{
  "head_dim": 128,
  "max_seq_len": 512,
  "max_steps": 4178
}
Each number is 128 + 32 x the weight over its row's rms, rounded and kept within 0 to 255. Layers, rows and columns count from 0. The size above them is the row's rms in percent of the matrix's.

# layer 6 attention query, 256x256, rms 0.117, rows 0-53, columns 0-127
size [ 53  62  69  88  76  91  68  83 100  97 103 111 113 116 116 107  65  65  68  70  76  75  73  70 105 123 118 114 113 112 115 116 113 117 112 119 112 111 119 119 115 116 110 113 123 121 117 111 119 117 118 113 112 122]
[[172 129 172 159 107 114 123 140  98  98 148  79 135 164  82  52 137 167 151 124 197 112 160 163 122 147 126 167 173 107 103 149  89 142  85 136 112 111 110 138 201 130 112  86 135 176  77 108 119 108 130 157 119  98 113 146 105 115 156 121 156 124 159 130 144 101  94 104 126 142 156 155 195  96 145 121 141  41  74  67 125 159  89 125 117 129 109 175  91 113 113 166 161 143 123 177 128 103 118 170 116 129 134 118 105 113  59 146 153 110 172 127 116 164 164 136 143 173 114 143  91 146  52 137 162 137 131 135]
 [ 74 150 151 129 158 132 125 159 165  94  93 106 197  86 144 144 112 126 138 101 140  33 109 108 148 159 171  56 169 155 151 175 139 114  79 160 182 143 128 114 159 118 144 155 141  92 148 141 196 149  96 156 117 133 137  72 154 151 104 146 166 108 128  80 124 121 117 136 137 133 172  86 136  72 184 158 116  94 112 110 106  98 177 161  88  92 112  58  95  96 133 156 146 113 132 132 105 162  32 141 185 177  75 157 111 135  80  81 145 174 142  98 131 135 123 110 144 179  70 126 163 118  99 165  93 133 124  51]
 [100 172 101 123  65 112 121 120  83 149  84 136 127  95 132 146  97 107 130 194 111  93  87 140 155 114 120 131 112 206  91 145 189 124 154 107  95 114 127 164 174 152  99 172 128 136 107 121 159 135  85 107  93 156 170 122 184 113  78 154 149 105 151 110  59 139 151 120 142 182 128  61 145 101 183 136  99 182 108 173  81  61 116 140 111 128 135 201 175 147 137 114  91 127 142 150 114  74  66  98 163 140 143 148 132 169 104 103  81 130 166  62  70  85 155 138 137 113 115 119  89 145  80 141 127  51 109  95]
 [104  99 215 122  63 124  81  95 100 105 145 143 214 138 104 161  51 166 188  98 114  99 147 128 133 163 118 133 161  92 113 142 118  84 154 151 101 108 123  72 181 105  95 127 159 145 174 151  99 114 161 144 102 107 127 134 187 216 142 145  87 127 132 132 120 125 112  99 197 143 165 163  71 111 155 134 143 114 161 130  74 125 101 146 129 143 130 134 117 149 149 167 146 135 133 134 132 162 139 145 106 110 122 120 167 148 120 129 144 129 185 128 103  84  87 121 134 111 181 134  51 110  88 170 145  69  90 197]
 [ 45 183  56 127 108 159  77 183 121  82  64  79  76 139 113  79 145 130 130 158 175  87 138 138 102 110 141 128 129 140 129  92 165 136 150 133  98 126 125 150  93 129 116 152 106 152 115 126 213 186 108 138 103 111 162  81 144  85 167  87 154 136  84 205  82 141 154 159 124 149 157  67 151 154 142 104  99 144 146 108 189  89  86  94 103  98 182 155 128 149 114 151 103  84 195  74 151 117 140 113 149 109 115 114 107 121 128 138 124 115 131 158 111 112 160 145 135 128  99 151 119 109 193  89 128 167  70 130]
 [ 67 145  43 122 123 156 136 174 161  90  75 101  20  96 127  83 122  77 102 154 169 138 133 125 134  84 137  77 114 128 116 112 148 161  99 139  95  81  89 226 152 200 136 106  94 126 105 128 172 123 106 141 169 184 159 150 120 108 148  99 153 143  63 145 141  81 142 189 109 112 149  72 179 119  74 145 108 163  96 129 152 162 127 144 133 101 160 160 146  91 131  97 111 108 180 155 127  88 107 104 116 114 123 136  88 144 101 161 163 177 132 129 114 141 200 156 125 113 106 125 128 133 157  77 170 145 125 135]
 [113 135  63 123 164 133 107 151 129 130 122  76  50  90 128 110  94 133  59 166 111 136 147  97 132  94 143  91 143 136  89 111 191 132 111 156 171 107 134 135 172 191  56 137 100 107 122 167 181 140  80 134  98 123 129  99 170 100 123 126 115 155 127 182 139 135 123 168 167  96 146 141 206  96  79 147 114 138 161 175 171 181 123 156 121  85 191 115 135 174 125 122 202 110 148 170 121 137  75 106 134 155 145 102  82 115 139 200 168  72 149 119 146 153 166 152 100 137 129 107 126 164 143 107 122 101 105 118]
 [101 150  74 124 146 148  87  95 160 133  94  37  71 104 157 139  98  99  94 125 130 133 120  82 135 117 108  95 158 123 114 184 147 149 120 193 150 107 122 165 218 167 149 116 113  80 124 124 120 144 111 167 152 167 187 106 135 118 124 153 132 162 107 180 164  93 145 151 133 111 162 116 134 118  87 138 110 126 121 153 152 164 173 131 193  81 199 171 124 176 130 161 170 144 158 161 162 151 117  94 135 135 102  97 124 147 143 159 123 153 156 148 139 171 151 121  91 163 131  81 184 141 136 145 164 101  93 113]
 [120 155 118  53  92 150 118 148 143 140 131 124  83 141  95  91 122 139 159 100 174  70  97 112 113 159 161 118 179  91 108 101 111 178 120 116  87  89 124 207  77 161  80  95 110 194 181 136 101 148  95 136  77 159 100 117 101 131 149  83 104 116 122 153 130 123 107 170 136 138 136  96 163 140 132 152 149 154 115 114 124  85 137 130 102 181  85 180 201  92 116 172 157 110 126 131 119  41 171 128 139 110 162 115 127 198 160  96 108 174 104 208 145 102 161 113  99 115 121 134 118 117 132 119 147 109  93 140]
 [125 114 127 175 135 127  84 154 106  88 147 163 192 140 110 179 107 159 144 163 146 159 204 122  97 137 126 154  72 148 118  77  56  66  89 163  93  82 105 101 178  92 137 159  92 145 137  88 106  78 121  72 137  91  88 185 109  81 121 102 143 150 162 113 114 143  93 115 139 162  83 147  84 129 186 124 157 117 179 121 105  67 101 104 116 122 105  79 108 174 132 138  98 134 124  59 164 120 126 113 102 163  85 155 111  65 128 120 152  71 101 132 154 144 111 139 181 105 122 150 165 161 118 134 104  73 150 105]
 [162 121 141  90 175 148 113  66 162  76 107 103 182 119 106 172 105  98 102  90 124 176 121 149 156 167 137 188 213 161 144 148 104 197 113 151 135 201 116 131 144  89 123  88 164 174 155 163 127 149 126 172 161 104 121 130 153 112 130 103 148 123 134  89 137 146 178 107 132 178 169 150 141 117 107 144 113 114 113 160 195 166 120 132 166 156 208 117 127 183 123 120  78 147  98 146 170 145  88 137 157 167 153 101 142 189 128 120  99 152  95 100 139 143 149 119 108 140 179 162  92 123 135  99 126 123 140 137]
 [136 164  79 137  97  99 187  70  26 132 124  85 106 123  87 132 114 124 150 154 133 128 136  94  86 196 131 145 106 147 158 155 104 172 143  66 164  88 117 106 156  94 149 129  91  98  92 116 156 135  93 101 158 121  92 174  67 119  93 113 127 113 128 167  67 167  77  78 140 100 126 102 140  58 133 143 148 158 113 143 104 154 164 122 169 125 126 187  84 143 127  96  41  93  95 139 106 170 120 104 104 123 131 100  84  95 168  60 160 124 139 130 146 112 170 120  75 142 131 143 102  97 171 153 147 142 209 132]
 [116 175 170 206 139 100 128 118 121  79 146 129 151 100 166 103  75 204 116 142  61  78 121 130 123 152 144 145 172 126 131  93  95 147 147  63 169 173 102 159 101  98 161  81 107  75 128 102 145 107 118 151 153 162 110 159 112 184 142 116 116 130 110 125 128 124 101  99 141  84 134 125 188 127 163 154 150 165 145 172 119 163 123 114 118  73 116  92  98 118 195 116 126  91 156 126 127 124 192 176  97 116 107 177 123 113 112  82 170 184 142 163 116 114 152 144 106 112 154 127 169  94  92 106 138  97 131  69]
 [148 130 150  95 105 158 111  76 100 137 122 125 141 185 154 112  64  93 128  96 103  85  50 107 136 113 100 137 137 151 174  94 170 111 119 115 181  59 144  92  95 146  54 161 117 154 109  80  94 134 163  86 172 107  99 142 127  83  93 154 123  93 116 130 129  91 118 137 146 155 133 146  81 123  72 109 170 106 124  26 114 176 132 136 138 141 167  65  68 101 185 109  95 177 108 116 112 129 120 105 109 127 141 135 150 100  92  62 125 163 107  74 155 123 163 121  76 172 155 117 129 100 195  89 133  82 133  78]
 [138 177 152 129 105 128 112 111  99  83 133  62 108 118 108 125 108  99 144 102 147 110 103 137  93 126 141 141 146 119 184 180 133 127  89 191 127 200 170 100 155 169 179  90 123  93 125 133 117 145 147 189  87 137 130  94 109 153 107  60 146 157 140  99  99 148 178  75  95 104 164 138 136 144 191 129 150 133 177 111  83 135 161 104 125 159 135 132 154  82 138  91 156 169 111 125 155 135 135 100 110 136  90 179 118 102 161  91 169 119 168 110  82 123  89 138 112 198  98  91 138 168 128 137 115 121 146 122]
 [167  66 115 174 162  87  97 165 172 111 128 138 134 101  69 115 181 105 121 142 106 127 165  53 100 141 107 144 133 184 157 134 120 101 154  92 178  64 147 142 106 113  58 167 160 125 113 132 137 120 108  84 143 151 168 103 142 120 148 113 103  64 110 140 126 106 111 173 124 147 158 125 178  60 129 127  91 105 104 142 131 139  80 155  96 155 104 142 125 108 115  79 150  44 141  78  92 143 134  90 120 113 139 171 137 105 126  87  67 127  68  89  99 158 124 168 156 115 114 124 127 187 107 183 172 123  97 133]
 [ 95 120 115 161 109 161  96  98 116 127 102 104 154  97 131  90 118 135 124 147 126 119 126 210 136 128 158 162 150 144 114 173  67  98 100 127 157 140 164 102 181 151 132 158 124 130 102 126 126 148 121 185 137 143 130 140 167 161 117  80 140 179 170 162 183 147  80 141 124 179 119  64 137 104 130  76 174 183 126 110 132 121 162 128 128  86 176 109 140 121 105 122  57 145 152 117 141 148  93  71 122 168 129 169  94 210 160 119 147 146  84  97 122 131 138  99 194 124 109 150 139 128 166  92 168 179 124 104]
 [106 172 150 113 177 140  87 148 141 107 159 113 154 137 166  87 127 134 140  58 114 140  87 163 135 145 145  76 117 116 131 135 111 124  84  84  89  99  98 126 207 114 141 107  84 160 148 109 182 161 166 104 147 133  70  85 166 202 123  75  92 148 106 147 107 122 143 136 145 159 171  93 143 122 119 125 173 109 144 154 115 135 143 150 178 134 159 139  96 102 157 138 200 102 150 120 130  77 156 110 111 115  91 124 134 154  73 114  87 133 111  92 100 170 134 152 113  65 149 134 125 172 121 162 183 116 137 147]
 [138 114 138 131 141 168  81 104 156  72 181 126 150 104 108 142  95 171 159  94 173 144 106 139 156 173 148 142 201  41 171 131  79 125 114 131 148 113 159 101 140  82 149 132 126 149 187 101  91 104 148 162 115 140 120 176 186 193  89 134  67 136 135 150 106 147  96 130 149 138 113 110 143 180 103 183  98  88 117  86  82 117 140 134  69 158 142 110 141 157 137 145 193 120 113 150  94 112 170 117 101 163 133 143  50 135 145 151  83 105 179 119  82 106 117 112  75  58 136 136 141 142 133 191 145 137 100 156]
 [ 91  96 150 129 132 118 121  81 162 137 212 137 170 118 118  93 133 118 194 135 106 114 127 121  96 160 125 185 170 126 165 142 108 155  92 159 136 109 163 106 121 119 142 126 140 113 170 137  74 122 167 139 146 111 122 115  70 172 108 150 113 118 189 115 170 149  73 115 163  80  99 149  77 121 165 111 137  88  75  54 105 117 149 149 121 199 123 137 151  57 140 106 122 178 108 196 171 137 115  86 118 129 164 166 156 137 107 107 101 160 120 111 133 146 148 153 100 124 192 122 142 141  72 116  87 116  97 208]
 [131 114 182  93 128  72  99 118  90 146 159 114 230 161  78 176 133 167 151  84 131 135 110 160  89 130 157 160 145  76 171 113 127 119 139 118 180  70 127  91 129  77 100 101 163 156 181 182 122 108  93  96  65  93 128 137 200 152 135 144  74  98 190 142 119 151 101  87 144 144 158 153 119 165 145 102 144 108 161 122 101  88 144 123 130 147 115 107 147 171 130 166 157 122 101 120 118 136 123 140 127  98 156 120  73 168 146  78 109 121 164 143 102 114  86 105 180 138 118 121 107  98 136 168 113 106  67 197]
 [117 107 132  98  84 136 139 189 120  95  95  93 141 163 111 101 121 111 125 111  99 135 111 106 133 131  99 116 113 147  88  95 104 139 104 157  82  94 118 122 155 108  52 134  85 136 128 143 137  92  47  78 138 102 122 107 136  79 168 145 113 137 132 139 100 140 137  90 115 128 147  90 125 119  86 125 101 163 121 130 129  91 132 133 141  88 126 178 191 125 150 178 132  60 175  91 103  88 122  64  85 117 114 100  98 114 103 108 108 167 197 175 103  62 115 137  91  79 127 149 119 169 162 105 142 147 125 106]
 [117 122 157  99  97  63 111 126 139  67 129 151 175 149 126 114 111 118 195 112 103 122 105 157 130 142 114 168 111 118 146 137  73 125  76 154  90  87 129 122 172  83 126 122  86 125 157 160 137 147 147 130 107  99 124 148  99 173 128  88 116  80 124 152 149  65  97 104  95 133 183  83 118  95 124 111 145 150 165 151  66 156 147 126  87 160  85 152  92  82 135 185  75 103  83 137 110 130 133 103  49  97 159  79 155  27 118  67 107 119 179 169  61 124 160 147 121 104 114 125 136 153  97 129 129 130 109 110]
 [115 153  84 101  62 119 134 148 122  61 119 132 113 129  92  62 101 152 117 116 194  95  62 152 152 132 108 113  97 105 110 133  86 142  78 147  62  84 107 141 108 101  60  70 109 130 153 124 147 130  88 150  96 156 151  78 114 142 165 117 124 107 107 130 122  78 151 131 107 147 158  90 140 122  64 137 120 174  80 117  89 101 151 142 110 104  90 199 104  98 192 151 126  76 170  82 158  79 176  57 147 120  96 120 147 100 136  80 133 157 193 151  41  78 192 113 101  94 105 136 142 153 126  96 163 148  95 138]
 [147 164 154 145 101 113 177 141 162 136 115 137 121 149  76  48 139 136 180 119 172  79  73 157 128 127 184 105 137 157 161 138 170 187 171  65 107 106  95 175  93 120 116 117 193 154  75 123  97 107 113 148  74 161 141 135  81 132 120 131  81 144  67 128 101 143 114 117  97  85 101  82 138 148 145 158 145 144  95  85 146 165 110 141 112 129 121  83 158  48 100 121 113 128 141 133 134  47 132 101 136  67 141  83 142 154 153 114 140 182 132 136 133 101 153 109  99 113  54 167 109  77 148 140 111 136  92 119]
 [149 115 128 164 190 141 129 137 144 194 181 123 140  94 111 220 161 161 173 130 116 122 189 175 111 163 126 135 181 160  76 153  65 144 142 143 174 167 158 128 118 150 162 181 125 159  93 121 104 107 145 118 175 155 157 151 117  93 111 143 151 121 168 139 148 171 117 127 167 155 153 176 154 122 106 115 117 117 158 112  84 194 153 109 154 164 192 114 132 145  92 109 135 156 106 162 100 150 135 183 129 144 135 155 121 217 182 183  84  87  98 152 164 137  89 193 114 209 111 124 108 119 132 133 117 134 159  90]
 [122 108 104 143 113 148 110 121 157  99  69 144  98 187 145 108 106 112  98 144 200 106 124  95 113 200 140 121 139 144 132 164 202 150 111 142 119  47 143 138 185 108 124 136 119 116 138 183 139 136 119 151 152 166 153 153 134 102 151 126 148 120 125 109 130 101 118 176 169 147 108 117 170 132 136 154 169 214 150  96 133 124 106 173 156  63 134 102 125 146 128 172 144 140 160 123 104  49  99  76 121 142 124 107 124 168 149 106 167 185 144 122 125 141 172 179 105 126 136 140 164 187 196 155 130  58  59 120]
 [101 163 109 106 147 126 127 131 167  86 165 129 112 165 131 170 139 100 157  66 160 141 125 189 139 126  97 171 115 151 125  83 103 221 146 136 149 179  92 108 149 159 136 144 121 161 138 169 112 167 146 113 154 107 123 156  95 146 121 104 100 150 116 239 163 126 122 140 119 170 122  71 110 114  88 110 130 131  88 131 117 131 108 136 155 154 153 109 133  92  75  53 187 114 113 118 150 120 164 107 146 168 163 122 133 142 163 140 127 125 125 145 200 112 143  99 166 118 114 173 158 136 176 146 143  89 155 145]
 [114 105 138  99 128 137 196 174 137 157 151  95  95 168 109 113 151  84 225 105  65 165 146 138 149 155  88 147 119 164 115 118  97 127 121  92 115 140 189 159 149 170  89 112 116  80 109  88 143 180 120 129 119 139 151 151 123 125 111  76 110 137 164 103 152 109 122 187 164 134  73 137 174 122  93 190 118 106 175 118  94 198 181 134  88 137  92 108 166 143 111  65 171 116  84 168 120  95 165 135 161 127 127  77 151 129 140 142 148  68 143 161  98 176 154 105  61 102 117 142 119 151 118 148  54  71  99 142]
 [155 123 187 129 151 116 109 152  88 108 131 109 136 135 120 121 126  89 107  53 170 173 208 109 143 129 123 121 146 106 161 147 128 112  95 113  91 169 158  67 145 110  90  97 113  94 128 125 164  99 150 109 181 161 160 116 122 120  86 109 112 148  52 142 120 169 123 157 137  92 135  70 113 109  96 100 106 129 149 143 145 167 114 156 141 161 123 139 158 102  90 147 123 159 142 110 119 110 116  87 100 161 139 159 137  62 138  97  88  50 153 173 133 138 126 159 135 142 197 123 169 161 101 148 127 134  97 125]
 [ 91  34  88 165 115 107 128  66  71  95 224  92 188 101  93 145 107 104 124 180 207 117 103 170  87  91 142 101 133 142  89 121 129  86 132 110 106 153 159  81 142  92 169 142 156 137 120 124 112 162 176 117 110 114 178 140 116  93 105 163 115 140 122 166 124 118 133 106 131 140 116 150 106 109 131 123 108 168  70 178 120 166 172 114 128 161 119 104 100 107 109 123 124 122 103 109 143  77 149 114 157 109 102 152 130  88  76 118 147 157  95 204  67 121  82 162 119 151 109 125  94 190  94  95 113 201 185 134]
 [ 97 144 134 140 144 111 181  65 116 113 160  81 142 122 149 158  86 174 111  61 134 156 164  97 128 212 146 121 160 151  78  89  98 186 110 112 158 145 151 119  99 191  95 184 136 123  26  88 139 101 114 104  72 108 141 153  94 138 104  84 142 146  84 160 171 136 148 141 152 143 140  98 131 105 129 130  65 106 170 169 136 111 121 109 153 116 137 118  98 145 115 102 172 103 187 158 131 157 131 168 151 108 125 140  71  84 100 141 137 120 119 167 116 182 117 122 136 165 126 166 135 164 128 132 172 103 165 164]
 [136 133 159 100 178  87 175 135 120 103 151 178 165 146 157 160  84 136 109 113 113 124 149 132 115 104 104 153 157  72 108 148 108 120 122  85 105 103 117 116 102 169 137  68  86 134  80 122  90  89 218 155  57 130 128 157 140 154 125 128  75 114 116  66 131 136 100 133 101 163 137 173 149 166 152 182 127 142 166 149 133  61  71 180 151 182  87 122 168 114 149 140 128  85 165 117 144 164  77  90 164 125 148 175 127 118 162 165 107 152 136 178 187 155 158 157 122 136 150 143  50 104 139 120  49 106 105  68]
 [120 166 169 117 134 119 104 132 105 164 141 134 123 134  88 144 198  99 122 126 153  90 121 127 174 108 103 105 195  94 153 100 203 159 170 133 190 109 152 117 106 102  77 135 150  90 110  87 122 113 118 136 147 100 146  92 142 129 102 156 148 132 109 144 201 106 164 109 149 163 129 146 143 169 127 163 107 111 175 108  83  79  68  78 132 134 184 156 129 173 113 128 149  95 186 127  77  79 101 113 199 171 193 165  97 158 188 166 181 166 134 173  79  67 135  91 130 150 148 102 158 159 148 122 146 135 118 147]
 [170 119 142 126  75 167 125 191 106  80 127 162  83 148 133  94 138 143 131 133 137  99 121 112 133 165 152 106 130 156 171 130 124  91 148 139  86 107 145  81 164  99 190 100  67 101 159 143 160 219 170 106  98 134 112 109 124 154  81  97  86 114 159 160 126 165 112 104 179 143 128 112 111 133 174 109 120 194 136 142 167 129 139 138 144 147 134  87 141  78 129  94  93 107 107 122 103 117 144 146 125 187  38 163 122 158  75 138 189 141  83 146 129 139 186 159 118 126 134 163 171 128 117  81 182  99  86  45]
 [117 103 135  97 119 123 102  77  88  57 111 183 150 151 160  91 137 104 122 167 117  87 157 130 180 128 117 107  80 148 125  79 129  88 162 156 153 117 100 145 130 121 113 181 153 133 164 126  91 116 173 122 137 132  99 108 121  94 145  81 131 136 113 118 114 142 157  98 135 117  88 101 124 103 116  56  80  75  42 149 137 158  85  92 158 109 137 129 123 106 149 137 112 140 116 129 138 135 159 138 128  90  85 168 113 170 171 127 160 127 155 132  95 144 104 138 103 166 150  95  91 125 145 185 133 140 153  89]
 [136 153  79 111 131  57 109 179 181  92 130 114  65 114 111 107  77 167 163 124 113 146 110 143  66 127 139 140 185 194 120 102 142 148 113 139  96 102 158 116  99 168  98 159  88 164 124 103 100  95  84 135  88  58  86 114 191 173 124  89  87  96 140 113 134 138 107 107  92 191 210 125 138 159 136 149 117 133 123 148 158 123  90 131 118 113 198 142 105 141 157 164 100 145  93 115 179 109 110 144  98 144 170 124 168 118 115 121 156  62  90  83  79 113  72  37 123 164 122 119 123 127 170  92 110 124 129 118]
 [124 156 118 148 143 161 109 112 128 114  97  68 104 166 157 137  83 129 101  95  80 123 163  89 116 159  91 126  90 128 119  97  86 165 123 128  76 153 111  96 162 101 132 171 182 136 123 118 180  88 157  66 147 134 101 113 124 120  89 137  81 117 135 172 148 154 145 120 183 138  65 106  76 173  70  94 133 150 105 150 136 105 202  87 143 113 109 136 114 124 148 176  94 101 122 103 146 150 141 111  98 115 158 119 105 156 141 133  90 148  98 140 147 122 143 162 127 154 139 148 189 127 163 171  84 107 135  35]
 [ 74 127 142 158 172 113 118 151 149 157 171  43 144 154 103  97 122 180 149 115 114  88 149  75 148 137 153  61  72 120 178  90 177 140 106  99  93 129 134 184 143 176 132  75 127 180  60 125 115  36 177 110 180 141 177 166  95 168 151 122 152 132 116 152  91  78 116 167  86 175 114 123  88  97 141  82 155  96  93 133  89 143 105 183 159 154  59  87 141 143 137 143 119  96 185 172 138 120 114 181 137  82  80 124 109 124 111 164 108 162 146 123 125 124  58 112 121 116 128  57 136  60  93 118 183 125 101 138]
 [179 139 147  95 124 115  94  83 182  97 166 117 103 141 148  46 211 159 158 160  83 110  95 176 112 130 147 146  96 121 163 122 160 156  57  72 138 105 129 112 166 120 112 121  91 120  88  61  70 156 111  63 119 177 107 101 146 119 147 162 134 147 129 107  57 147 155  91 138 119 158 149 146 161  71 151 135 116  88 130 131  92 155 159 120 128 103 132 124 130 138 115 142  87 178 157 167 160 133 137  47 146 114 140 112 127 104  80 155 141 167 203  60 171 186 164  67 137 164  88 173 130 119  91 107 112 115 133]
 [ 86 123 113  96 173 139 125 178 104 138 111  84  82 136  93 171 155 122 141 152  73 143 138  96 117 126 154 171 115 175 104  95 101 125 127  91 122 137  73 140  49 100 131 183  63 117 172 118  64 138 100 123 158  87 193 160  77 156 138 192 110 126 118 145 134 145 147  91 151 171 132 120  99 159  55 136 117 106 105 145 150 117 109 140 151  98 142  71  75 101 126 164 153 210 166 149 139  42 149 101 129 156 132 133 101 132  67 142 114 202 138 141  91 107 155 149 118  57  99 130  87 116  82 153  93 154 123 138]
 [125  82 109  70 145 134 135 169 107 161 137 163 131 164 179  87  85  91  66 131 144 147  96 123 107 138 155 174 150 156 121 148  99  87  84 117  93  81 136 138  83 101 134 112 129 179 135  67 100 175 104  86  98 117 116  78  72  81 185 101  94 163 108  93 116 177 132  71 135  85 109 158 174 151 142 131 211 148 129 122 153 106 114 107 155 123 133  61 134 103 103 101 115 140 118 128 146 102  64 109 106 160  92  84 137  90 116 136 134  63 145 128 115 125 119 117  88 101 109 134 159 186 112 120 179  87  96  95]
 [107  84 120 101 202 126 146 154 201 108  28  93 156 132 134  58 157 120 148  91 169 130 121 130  99 106 109 151 116 111 105 141 153 133 161 118 138 139 165 138 106 142 114 118 105 160  87 156 169 161 186 135 126 123 111 177 152 111 201 111 178 113 126  93 171 115 115 117 118 122 121 145  64 138 106 160  85 137 133 141 128 131 129 155 129 126 141 159 142 165  95  93 175  67 125 173 120 130 146 128 103 117 163 157 107 138 118 133 187  77 120  58 106 110  99 171 139 104  89 168 128 178 162 116 151 169 177 104]
 [ 91 126  76 116 139  79 133 130  88 103 161 101 124 114 115 162 148 132 114 205 111 159 141 152 109 205 131 139 166 100 136 134  95 184 144  73 146 111 181 162 128 101 122 142 130 127 139 145 125  96  83 117 110 125 163 138 123 158 116 134 140 128 170 181 119 106 111 160 193  81 178 142 128 120 114 132 160 148  90 175  99 129  93  78 109 104 114 125  94 160 110 153 129 141  97  80 215 108 210 166 135 148 189 124 118 177 124 144 104 112 115 159 145 123  54 157 136 123 111 131 150 125 201 105 128 116  90 131]
 [163 156 172 134 108 130 164 113 153 143 139  73 116 149 140 117  71 134 141 120 131 164 158 138 102  53 176 138 131 151 157 116  44  49 169  93 128 119 143 101  97 112 143 147 144 158 128  72 182 114 102 177 154 110 146 166 165 138  90 117 140 156 123 129  97 175 100  80 126 126 124 106  99 164  88 160 144  85 126 142  93 128  79 114 138 114 127 100 179 132 124  94 117 104 116 109  95 130 127 123 163 131 171  91 146 130 109 127  82 112 132 121 133 113 208 107  79  79  44 174 142 101 119 156 105  98 158 167]
 [ 68 129 155 118 125 100 145 115 138 141 109 181 111 171  95  57 186 134  85 108 101 112  81 179 216 134 117 102 168 135 128 130 141 136  78 197 146 156 123 169 129 137 108 145 103  86 134 129 130 164 138 104 110 122 136 127 118 173 113 207 188 167  80 130 136 133  78 119 175 150 114 115 155 134 180 123 146 106 115 122 179 101 103 144  68 115 136 218  90 116 102 140 132 163 155 141 124 124 124  95 106  80 132  95 154 162 132 143  77 142 155 116 166 128 126 157 111 185 109 124  92 175  99 148 156 132  89 141]
 [143 113  80  91 136 176  84 129 125 125 103 145 119 122 122 121  71 101 149 118 134 101  69  98 154 140 165 143 131 105 165 177 109 106 111 157 132 194 130 173  87 156 147  91 102 152 113 127 184 163 152 155 126 119 187 201 186  84 136 149 158 130  93 203 115 103 125 127  84 115  91 145 128 213 151 103 148 145 112 155 138 102 118 113 114 155 153 151 130 151 139 127  94 102 196 143  99 139 152 122 122 140 150 116 137  79 149 143 115 126  95 162  41 174 127 159 201 116 137  78 127 120 146 144 157  82 102 159]
 [116 148 156 138 159 135 149 112 157  57  99  91 172 161 132 130 120  95 161 182 149 128  93 139 133 100 105  82 144 135 127 120  92  86 184 131 152 118 148 128 121  58 130  66 173 113 129 178 167  95 179 114 111 142 157 133 149  95 163 197  92 105 120 118 193 145 146  91 121 190 113 109  72 102 135 155  82 157 120 127 190 132 127 133 114 146 106  84 101 115 167  87 127 128 162 143 119 144 174 114 117 125 165  75  85 155 206 129  78 118  86 106 157 190 109 121 106 146 158 119 164 128 156 157 121  84 144 109]
 [ 81 158 194 158 148 149 114 172 197 135  91  93  92 156 172 118 145  87  95 115 111 155 135  71 101 148  90  62  97 138 173 136 128  89 120 161 171 135 165 112 168 157 105 127  58 179  69 133 122 163 114  64 126  72 172 107 152 163 168 140 125 102 128 156 180 149 152 123 122 137 170 120 126 102 166 146 152 137 139 128 168 139 145  75 162 142 106 109 130 115  91 129 159 137 182 137 113 162 111 202 109 171 168 130 115 164 179 193 130  68 105 128  35 157 111 173 145 132 120 102 138 134 165 116 193 135 142 148]
 [143 144  31 118  67 175 152 147 170 164 136 161 146 136  77 123  89 121 145 178  92 156 127  91  95 110 189  98 136 152  86 112 207 151 144  93 110 195 153 198 176 141  65 103 120  77  77 120  84 109 157 129 106 129 180 169 148 104 199 118 136 143 142 140  77 150 104 146 121  99 101 170 154 121 138 114 109 142 172 169 134 112 108 162 181 103 167 116 111 127 147  75 117 116 197  85 203 151 125 124  94 140 159 131 100 126 124 137  80 164 164 106 161 121 106  92 142 105 171 104 166 142  71 141 182 101 152 100]
 [148  86 115  91  84 102 136 130 130  71 117 105  65 134 165 142 155 119  99  73  78 162 130 149  86 157 118 203 112 137 122 101 136 152 108 212 130 178 161 110 113  80 118 113 126  96  87 152 150 107  81 138 210 169 132  89 109 171  89  78 125  73 138 146 161 130 156  84 157 115  95 115 109 164 134  88 114  90 189 117 116 110 117 149 135 185  65  95  94 110  94 175 142  89 138 130 121  84 140 149 161 113 187  69  84 155 134 158 139 199 174 102  83  98 177 117 140 168 157 135 131  92 127  82 107 157 134 110]
 [102 114  71 119 168 182 179 103 130 110 126 132 102  82 141 131 149 142  91 189 113 142 110 192 157 138 114 123 138 120 191 173 130 107 101  69  88 136 155 145 134 128 163  78 145 163  84  87 114  84 121  93 180 110 187 146 132 168 104 102 117 165 115 113 127 127 101 157 151  92 143 147  72 155 138 131 112 114 116 149 146 165 114 156 110 109 195 133  57 172 158 109 139 139 137 148  70 120 130 138 124 147 116 168 157 131 160  44 141  92 171 122 123 139 153 134 115 107 104 167 122 141 117 138  64 216 149 151]
 [126 119 150 122 155 126 167  85 103 115  96 104 135 110  96 162 135 160 131 155 122 106 149 141 119  76 149 141 194  71 143 195 102 112  97 130  76  77 120 151 131 128  90 153  78  97 109 241 107 126 149 147 120  78 151  93  77 115 152 115 119  66 145  76  78  81 110 147 128 105 155 152 167 112 152 154 102 125  80 167  79 166 158 119  99 153 100 110 131 141 149 127 122  94 156 123 143 122 177  93 107 154 106  86 116 125  57 130 142 152 104 195 130 140 124  70 130 164  55 169 121  81 102 125 104 131 134 143]
 [125 106 122 185 122 112 111 149 102 132 127  89 124 146 187 149  98 114 147 123 183 111 130  89 120 150 140  94 178 145  81 128 129 137 155 123 138 112 114 102 124 127 183 189  78 120 200  55 142 166 117  98 162 139 195 104  76 130 102 100 170 144 115 165 151  84  94 152 169 132 162 147  95 130 107 109 158 188 138 170 138 161  97 183 181 101 155  90  91 138 149 100 133 121 175 133 132  97 130 123 110 145 144 120  81 175 193 114 156 169 138 190 142 120 117 111 128  90 161 149  89 127 155 202  92  86 184  79]]